{
  "d_model": 448,
  "norm_place": "pre",
  "optimizer": "muon_hyperball",
  "lr": 0.00996,
  "batch_tokens": 65536
}
Each number is 500 + 50 x the weight over its row's rms, rounded and kept within 0 to 999. Layers, rows and columns count from 0. Numbers have three digits each. The size before them is the row's rms in percent of the matrix's.

# layer 4 attention output (transposed), 448x448, rms 0.029, rows 50-63,114-127,178-191,242-255,306-319,370-383,433-447, columns 168-223
094:517451514475462471547481508503507436522503525543565498534483417586507512525402542564534535451523487525441526475386542415566498428531466496565507500444447436505455522501
096:435552430467396468505477436410472513589473470453481480526592503537487508555520480505457519545568431549521405496504413456449543484538430346489457450479408477435476398441
098:443432409471520508492511497483470576559557554511466470533500532464559520532468495469639540547454528574515574484518515442498544479545542525422501466457496512530585389517
098:513521442425539459591519430515448498536465545448604502472490526494501576565452447403517530486484437506533511477513471560554491539498538494534475573421463469532597477595
095:519521434433522401511566518498577458578411535495388517528486481542525455493473506581533418495404491498490562493552439483475487575483429609514438547518521562560483492514
101:592507509550458485550563458521472421502455376457481499413472549492445520482424426486512604486493469507572530488454432455566515513533514556510505530508563555529424416463
095:533427530536554508473522453540569528420484497582616527548528483526562486457448531473526468474497519444501504579541542508459433583494457483478569484467473398565537510531
102:574527486481626543522430514600539490487465512576482474451423497538537542519543453582514504522499493524468484516543485453511538477532512574513523471510514448401524443475
097:539519537520479567509584530448475542447517519557477475436454498493435571560457440542409524487464603480486468471500509516432421406461501589423489492549389538434464498421
099:430518504497470433517471423471510509449436468503429471527500542393447490543543521441616444546420517457508530498361606499462512544458572470411595432416475513521542443544
091:493553520557490429538506462501511585433514481489463502562375550479580504520503495579573559533485479609505417496551488561465456492395497567569498509428450464520541534505
092:546590577471440496541472367532572475500550418553468516531485471528501466494446412487602557539582477551417402467510468446564519522545504654475502544512448536571523482524
102:486521504535536407433501473527493406568586545571438583456489460488599573515493430558486548530576418539496477537497523469468468457506557562473520504510530435497484557555
099:530475503506602508513508525485472457524439470402533443436474522525462468398447398422429529474451456486459558525482479515431462482420530535428514517525472553456477430568
104:509403478511465557565535449442481459439540615485483519460518518500553573488448562523528576508483526522585532499538582494525432483516512452518527539504549483485527558514
102:565535528581545497518527441453515431527470525449512484428407566470475509450481500417360542508473525545541481445537555476462418519506522434567420552568455527510562573547
101:484516535456487473550481481508503513622421542575515429461417593579496513461513490470564499429466478472484448531492496525521478494517462505496569525429454473515596556464
101:539516425497513485458507427565500493443554547510584469437487525528542497543590496497448515595420493537505498533515507480414452443559530523442561549516535528530491466610
096:542463440566530479506479584417521502469537598455464436521427420520424508498394434463441485467493427513539399466483510459580594480480563510463536550475494520519546518525
105:493496510372548606523486477493514404487550503456501492488468612530577481512548465575471472559480526522515492503551481491475543475525517563562546505434521448412570556433
099:516602458500577431550545560445517539423433539427527570470461460549484493509526369421506445484479503457561518492504564468451444534490566473505499441439427516488409540393
101:512448568493484516533436513490487525512438477463509447440499423486524542595384543470487484457461553531471476470483394537426542500447371569557406534491554540507470505552
099:477485515483548485550465477457577550504500535574545511506458535552454450509554444495500523461461528509434484441486541458569434448529551476477478545508492483472504498499
096:497492544498677522557504518474438490433475582513490460571520474507498559404462487579447517470501510490504493510496550473538510478484500477437447481493573484536523470471
101:472489510472559499518475548441491549550507567476538454515510459436461548422558567423463443563479479621496467528386491543550591517468528470545488435536484480479459467478
100:589441484488503576495495533571448576417430531429478455605514464496531450494506470512520529559494423491561500454534548515476489617460424462412478414541415504579478516521
099:534482497467503593484531509441548424481457520405563487570562515463410368512549538451477458483512530485549459470507601522543532601523464468492449539445547472462475357513
100:413561482567459502561419542489549447567581526473550564586503467627510520673447511522551592449510545577542473439524430523579473504569580542527542530488494562489535535485
107:505514349555516459531457613535515575538471549504549545494505479462518525491521529501528514474433383451459523506522516530571566538458596502473552510575360546511546468531
105:508475533500536386509448532535487530517402475470479459506417492579549596502562510524528525510530363555444603453493569567491537463509466530492541476604476476588443466474
098:480554566420431444540483542569494564427474486559457500462471491598453495519461547489505405538490478500534549373528442547556501485478579530493427560533501546486597519542
105:453455514588441483484544473473460445454581391469518501545452548430483454459483498434501399444532572421476509555493481458509567457489524474503495489517448515374502487388
094:489491505498496550545549484517433528520508518420460514517514513496551504508466525467568528535496535520509490438546581536491546491560454467545520483428622496511540522497
096:489541479479531560450531519443506507556499497480502553553483467545490619527502485525441483440507540438490447490455564553457422527409533465438473502499515515589481557463
101:386468458572466520472504525520479492514459419468521551515471437552558494454525600641472491510436500483548607422540490482488511491525424528441448469556529421483500406486
099:443511528496492406544527549449527427468496481401526510579569544617549443510618486547439538481528542445549532564497459551491446445514511455527537503474481494474455554519
102:525533480510535507423392543505421452501552552468541484432445473472550441641480546431492481455532559609454497555512497539503617404419512573454428549453499478517543393506
098:467483575490467532501496343428486497573479466528560560570501503406463408486494555458528548448484526531457454427492435449485441512583516497601511551579551522437524494513
104:523487507417474419548499492606499491610469456470427485555522529469559460495478469439507511507483471480499467498490482559490515473578578486507497569520528556434508532539
098:535540544570503401513574582510484509550540468562580457440580523465474486456544607426464543516516438527455548471416540435605526602496519395508478514466546549473527492464
100:528517424503510437497455553533472515511439492551458386484497578569595535444470459467397484512490519434435450431497472403511472543483569527536473519486496605469602518434
097:453422613455413515504537447410457463483498515486495472523497528422484413491483454486551495481565528485485563494470539511563457527475477563511559521501551466481501488510
100:540589487544530496459581452430442444449592533443493470585487567524443496501397455434532389449445508513536480515417477549425505562545488560500455548515476528542466522427
094:497593469578480468503507549438459505462508509534540532545473523459411535533514467563516566431390563399483473465516536598501504516596511479404521534455508510439540581519
107:434467546620446516554580483463501523538551564467509407453471489508558546477499509527474503495510532443515426476503544529426456443568503394531502534547448558461526600516
099:425483459466489549525450424407485539468472536472456447542537544529509425457521556482420476507502593516530548424483534491521392558553581566508430503469446539518456465496
099:446489487526527480596456509483516511547447403535592470509464578515492507450437481624462571503558487454500481435482606546501514470512545488492470466535522402478424571547
105:412552444465559506467547536580582392481490484669571461503530407491530511518520591548444529515528517502456532563487454441540559492524479469509450476450477556458513471529
100:521518380427542541492434490531450399564521507474467499547480517482468460510515606435540474502437530472479525455434528539514560624526551588489532516507455524415542455465
106:500447403528435569495508559568563450511496525494465457506373539517535520494514493495549515522538527515445475509517427452563536506487422452484503496520524523449507440535
096:471471491523468500551432552472586496449509476510422454492575525427546579532457476483548534556530481426507474448485536545549454550539540542567610477528569416490556454506
103:491501526466504432585490514490477472501464501494510574505397519561491566480463454503474382552536451422521468455479480581444459489416496561493452551547481509504418506541
096:473368479550513566580543562408484510478547491440525481546486475458428538496546397525516549552512487485496557428469532573516494476550462552525516541558488539542510457601
104:502567482542508594509536508418489500491538573517483582441418493576598515504512493521392567554478549486542541574532591491529507521515528495518513555559514402428507492459
103:547461569567522590550452502536540523554497450419520506496475552510484416448556537506520585538501512443536441390517454519433566475503505485554430517525646563537443551508
095:489527489457497470497460566526479524423532535435441515499439430448402590500503465544583468477584557432498433455441438482531631502455551571481565492520498548513406498533
109:473548626477496384537513528467444517477485509607536494472393442580501542506472503544496502513504513449556543488469452527466621451535560489480491462455525500478509510510
104:493512541470492458505568524534599544588427557491464415441417500458544411427571475513461494382553430446407537585480416508528549421474507565558584461505533525486414506429
109:487588630374490465527555435554491456500452622557499528538564489654593474562434475450500513462476536495482487492537493630483460533588582512574420553564495466484497412465
103:485539522579567481496486513563534448534493570512450432473498483514504532412471557567434560527483464351461482495430391511490502503562501503532535498487490483471525457485
099:575445512510456542481418431462427504442491524447586505461493473366520526577479489478456504495524426544539462514415508562420524496440460472486549480514531402608489576560
104:442536433600546464493484530493542534452531538505485565515504477590560548541502490457607436474569524507526446414478453424578548527488483476520528501420538485438530449498
105:494448561433467526510481542446455553555529441494528511532534496562467455524505566450502518553582476542539529449486512500466461530516514534518450571607523535416528548525
104:456528570506577572427461436442532419531448484574597518486542487531462439530612478526506546469514509466524524467551549469518504541492572431447474465514460516528501541490
107:572514439487544545485448576415444519535555478430467503544536561513563434503513570479461497471601485449566527537502523507417492428493475502620464527597407406455424552419
099:453515441478460527492481506484494541532489538471487439508547536517499545505465520563505528520515493465435524484525579463544571539571559462543397460545417469475492519539
097:492505655426480514486516610521538418495577470506520533567513472511461576583533490505538531458480535437565487509481538400436475499469474471482504517445515503520531536437
107:478568462433430552576497578407495531571443496519516414497504592499499575523464400438556475395527468562500423489476481440434501464490551572609561563575613493455586554514
104:506421495465515460479510571492457458473565516446470475592576497456611444446467566521550487580628542524468543506471483461475409491480566492494563464537561535503559469472
101:510470453546580474408515494476457382520508476524584446575653540530590496473482625453516490477526509528552410548512445519478482534478380443539479458594516493445531547509
098:494510526520520444511502525482532511556572483490522436473516456519566463520531525466444433512505463474540545556496470468415438534467558432501626472421512500450514401531
099:434504451495548413466520520583477487416563464454428537497605494597563536461506514419545428608508583469445479517501489461525495532496476516465541528459497377414552495438
095:463488503556527550441504502519477532520545514537515529539478442423379505549491435495473439444534517384527509506555468480468481470551497490549526383536521532520399503554
093:474498554441499423567549520558527489495551487527460568597465453461550566419517504599439504522416466566534564555492466412551495497455427525452431513468531591530617483368
098:524518549479451514459445480469591498494494438438554587521540499462404459465492532488567552455497426534535464570424451510491566487475536436485507545592513509518563552484
100:504446455462438505507544535406533521508411495411519419445555526461494492508579508418541516496529499570536451485517568363463450578508456444492386529381547498462453512528
100:614490499503505451457474511415490481417566412473443525503534475485496460416393485467570395562451472501561534425584435502590448502614519382542576502496444573502441507425
099:438473438527432457400585547518552449552503561521566485595512418580496489447592452356512565551552418450581512543492564555495478539578492540500515413474493536511548472460
104:427516477528473448579525555456459419484493468476551461436394492430537499436597500500498510471513484408468499559530462499550538409605474430523500589491506441542518628458
107:565565450506463429515536521477498619465433509512488515428575496561464482494567474532554411453495450388518415482494466496466423422508468483514419599441476547450426504448
101:441542519430468607529542485565481390465525583588414566477526494473446489545463434444368534495499557472445528443502510493498539462541520482477549515503489475482492458451
102:506497525483432462481499568462395548525448537486474418488548507448389544543461510508447473446449608490475600483556484530447473417500502496461408471453391472405486562489
098:474619488529519489506555467459465524554526540490544499446477435512565551540547473491442446480385507490440493546436508505434493466555518513505494448480551473526509549595
097:459555512446422554484556468469542563427487498509495572482474468585542461511525527525535454546447461475474629550539513504493549504466486556509424419549559497506525455516
100:502508583485626503499485566525544497488413523549506388454526568455454580541500447523433401527419544547498530575468546501506518574366505504542478556472453484488498506486
096:540530526513512587510461447530489458561464544582462419511538484389398544557479506486474513482560625529475552506657545493581511466484534546520527493404461514525494408471
108:549506572568568522477500527536560475511619490507556445537477490550377530493455534550502564585559574440475539485543541525500507588475518586478470563554507487473465462534
092:489451448544522585510465502519508517398515479545624440602437476451442502564484619434530522461507453502545502469468462435524495606410413514507460454464417538495476610539
099:528414592447465505408478472467559499530507430594538505577499516469441454478523442523502563515531469541457502455533417507501497471470496504544551537560542488411415622524
097:529465542479506526533483551542556548490538522580522453526602534559523443462583566477528461467487601469523531509628557452506474476535571476575473513583426552443507496482
090:456422424445498511550526405518533564435415483499488455525542550425550574400451571507460513449528419569450532649441517462418540580475502460465524565555486536519463588494
098:555534560451464444619488508527551464470513417428469470458546361528383489509461521573475567439484497560427427495439509503548518467545513537426468448578538590538470500565
102:478541450471449523408549573530481561543552512506476511486477445455537499508474557521527561426563441520504523501473588494556548502524546383449499503567513411536423493479
101:443472512575417484544497519551440508394516591521537512508561460506466506480418501480466491438511485665606453485577483481518406577517496444455468392506609528522531510569
099:454402554469527539452551541399562397484523520509474444458468599481471466549501483510514541545421465466506462555542365483386408509480427509514549444491474431536474499405
096:517555483563501554527467478419487496545504486584419502490602455579448526488504568425534334516551467469457508453546565474529462442527426473553557444537505520523349545544
098:527593383458493455527501478539475491506395457409510548384538554546447455545491481442509517532497549561488490505542415432454497526522490540543494517422498522466473478547
101:506525437451411450532466466522477513548453535508517493463442472482452626558503508533540515490465519508544451478461509520455561587543489484599427485414524490523662502481
093:430522593552535461532503516554562496456442482525500484502406497484558424422584438483550486503521471473558543443534548512472505468542494434515497447585420464554417433527
# layer 4 attention value, 64x448, rms 0.0232, rows 50-63, columns 168-223
102:457548458523436398473438493432461617455504445500515526514566527444435415508428506497441540462475498558499485488542440568415475464494459568566445405445492446450492497448
104:463431576487541597457464446511462453497468457552412473505526452475529554409464505456466491542544460566500513470472450469581486381510561501582513406521451515510461525538
102:463543401493609468472504600430404490467516494498454526426608516481514486516446421497458496460535486461594525519610472521499481530525502514422480450483526451491413512444
100:512460548496481552554494547427563443483518507467409606530468567538498509526478529561551527502507503548502524489497467469368436523472471437487483511516434446497470532494
096:486414605545577453372588439466463535447540431485494470487509514590510511519525469453584524483545538479678472535511376494470473547408482432500563381520487576484543491535
101:499454681665546470485477606455576565549479442517539582446443527513551529520544556478482474487536520466507545535599573598457498491516473506482388578504430542429536475452
100:484497486482529417409496437496499557592504551503424515445486498462524579552489542416549530495496410481475525546433496450466520505494507494561463554496554489462471529587
099:494525398530510478463481528463462458482550520559430502445585556487531567532497401514552518503513481612577520426454567473494468511491517517543499565459542507610504473512
102:491550442514555480451538494470497528553507573453559563487573488573495398467480426486578538569435501508607510509476499488533572520598456500450512465489549491445540528503
101:541556493468508576453485508474403534553562497490398478516454522503534539527511410480507480530586508502540485476603507602465446311475494519459439490518591490532604530377
095:574436519396478565428591511490531441530497533528512553378584506486531521547396488511457500481429517475516552487531500564519513470539440534498407462472576524522597513467
099:486470483485434523521419422534531557468473470528587548444472467493480519579444512502432494546430458447535441600429451367569375376514502462448516508522545445540515538442
103:527413509512533515552497551433498693526501471487484609428539457477526500472469524549488536501428456530527593488420553547523536476460376506435537542470468540450477494461
098:597440463497468510471576508431503372532463483585492589472596548529540562508520604597480481523607560479482479435531563481550529606488471466416494523480466556485534499451
# layer 4 MLP gate, 1216x448, rms 0.0337, rows 0, columns 168-223
110:444483557574427545519470588490375541471576556540494502558453524466539533551525494513473574500579579405475474443501496477455506494427465542492499564583517538541481545518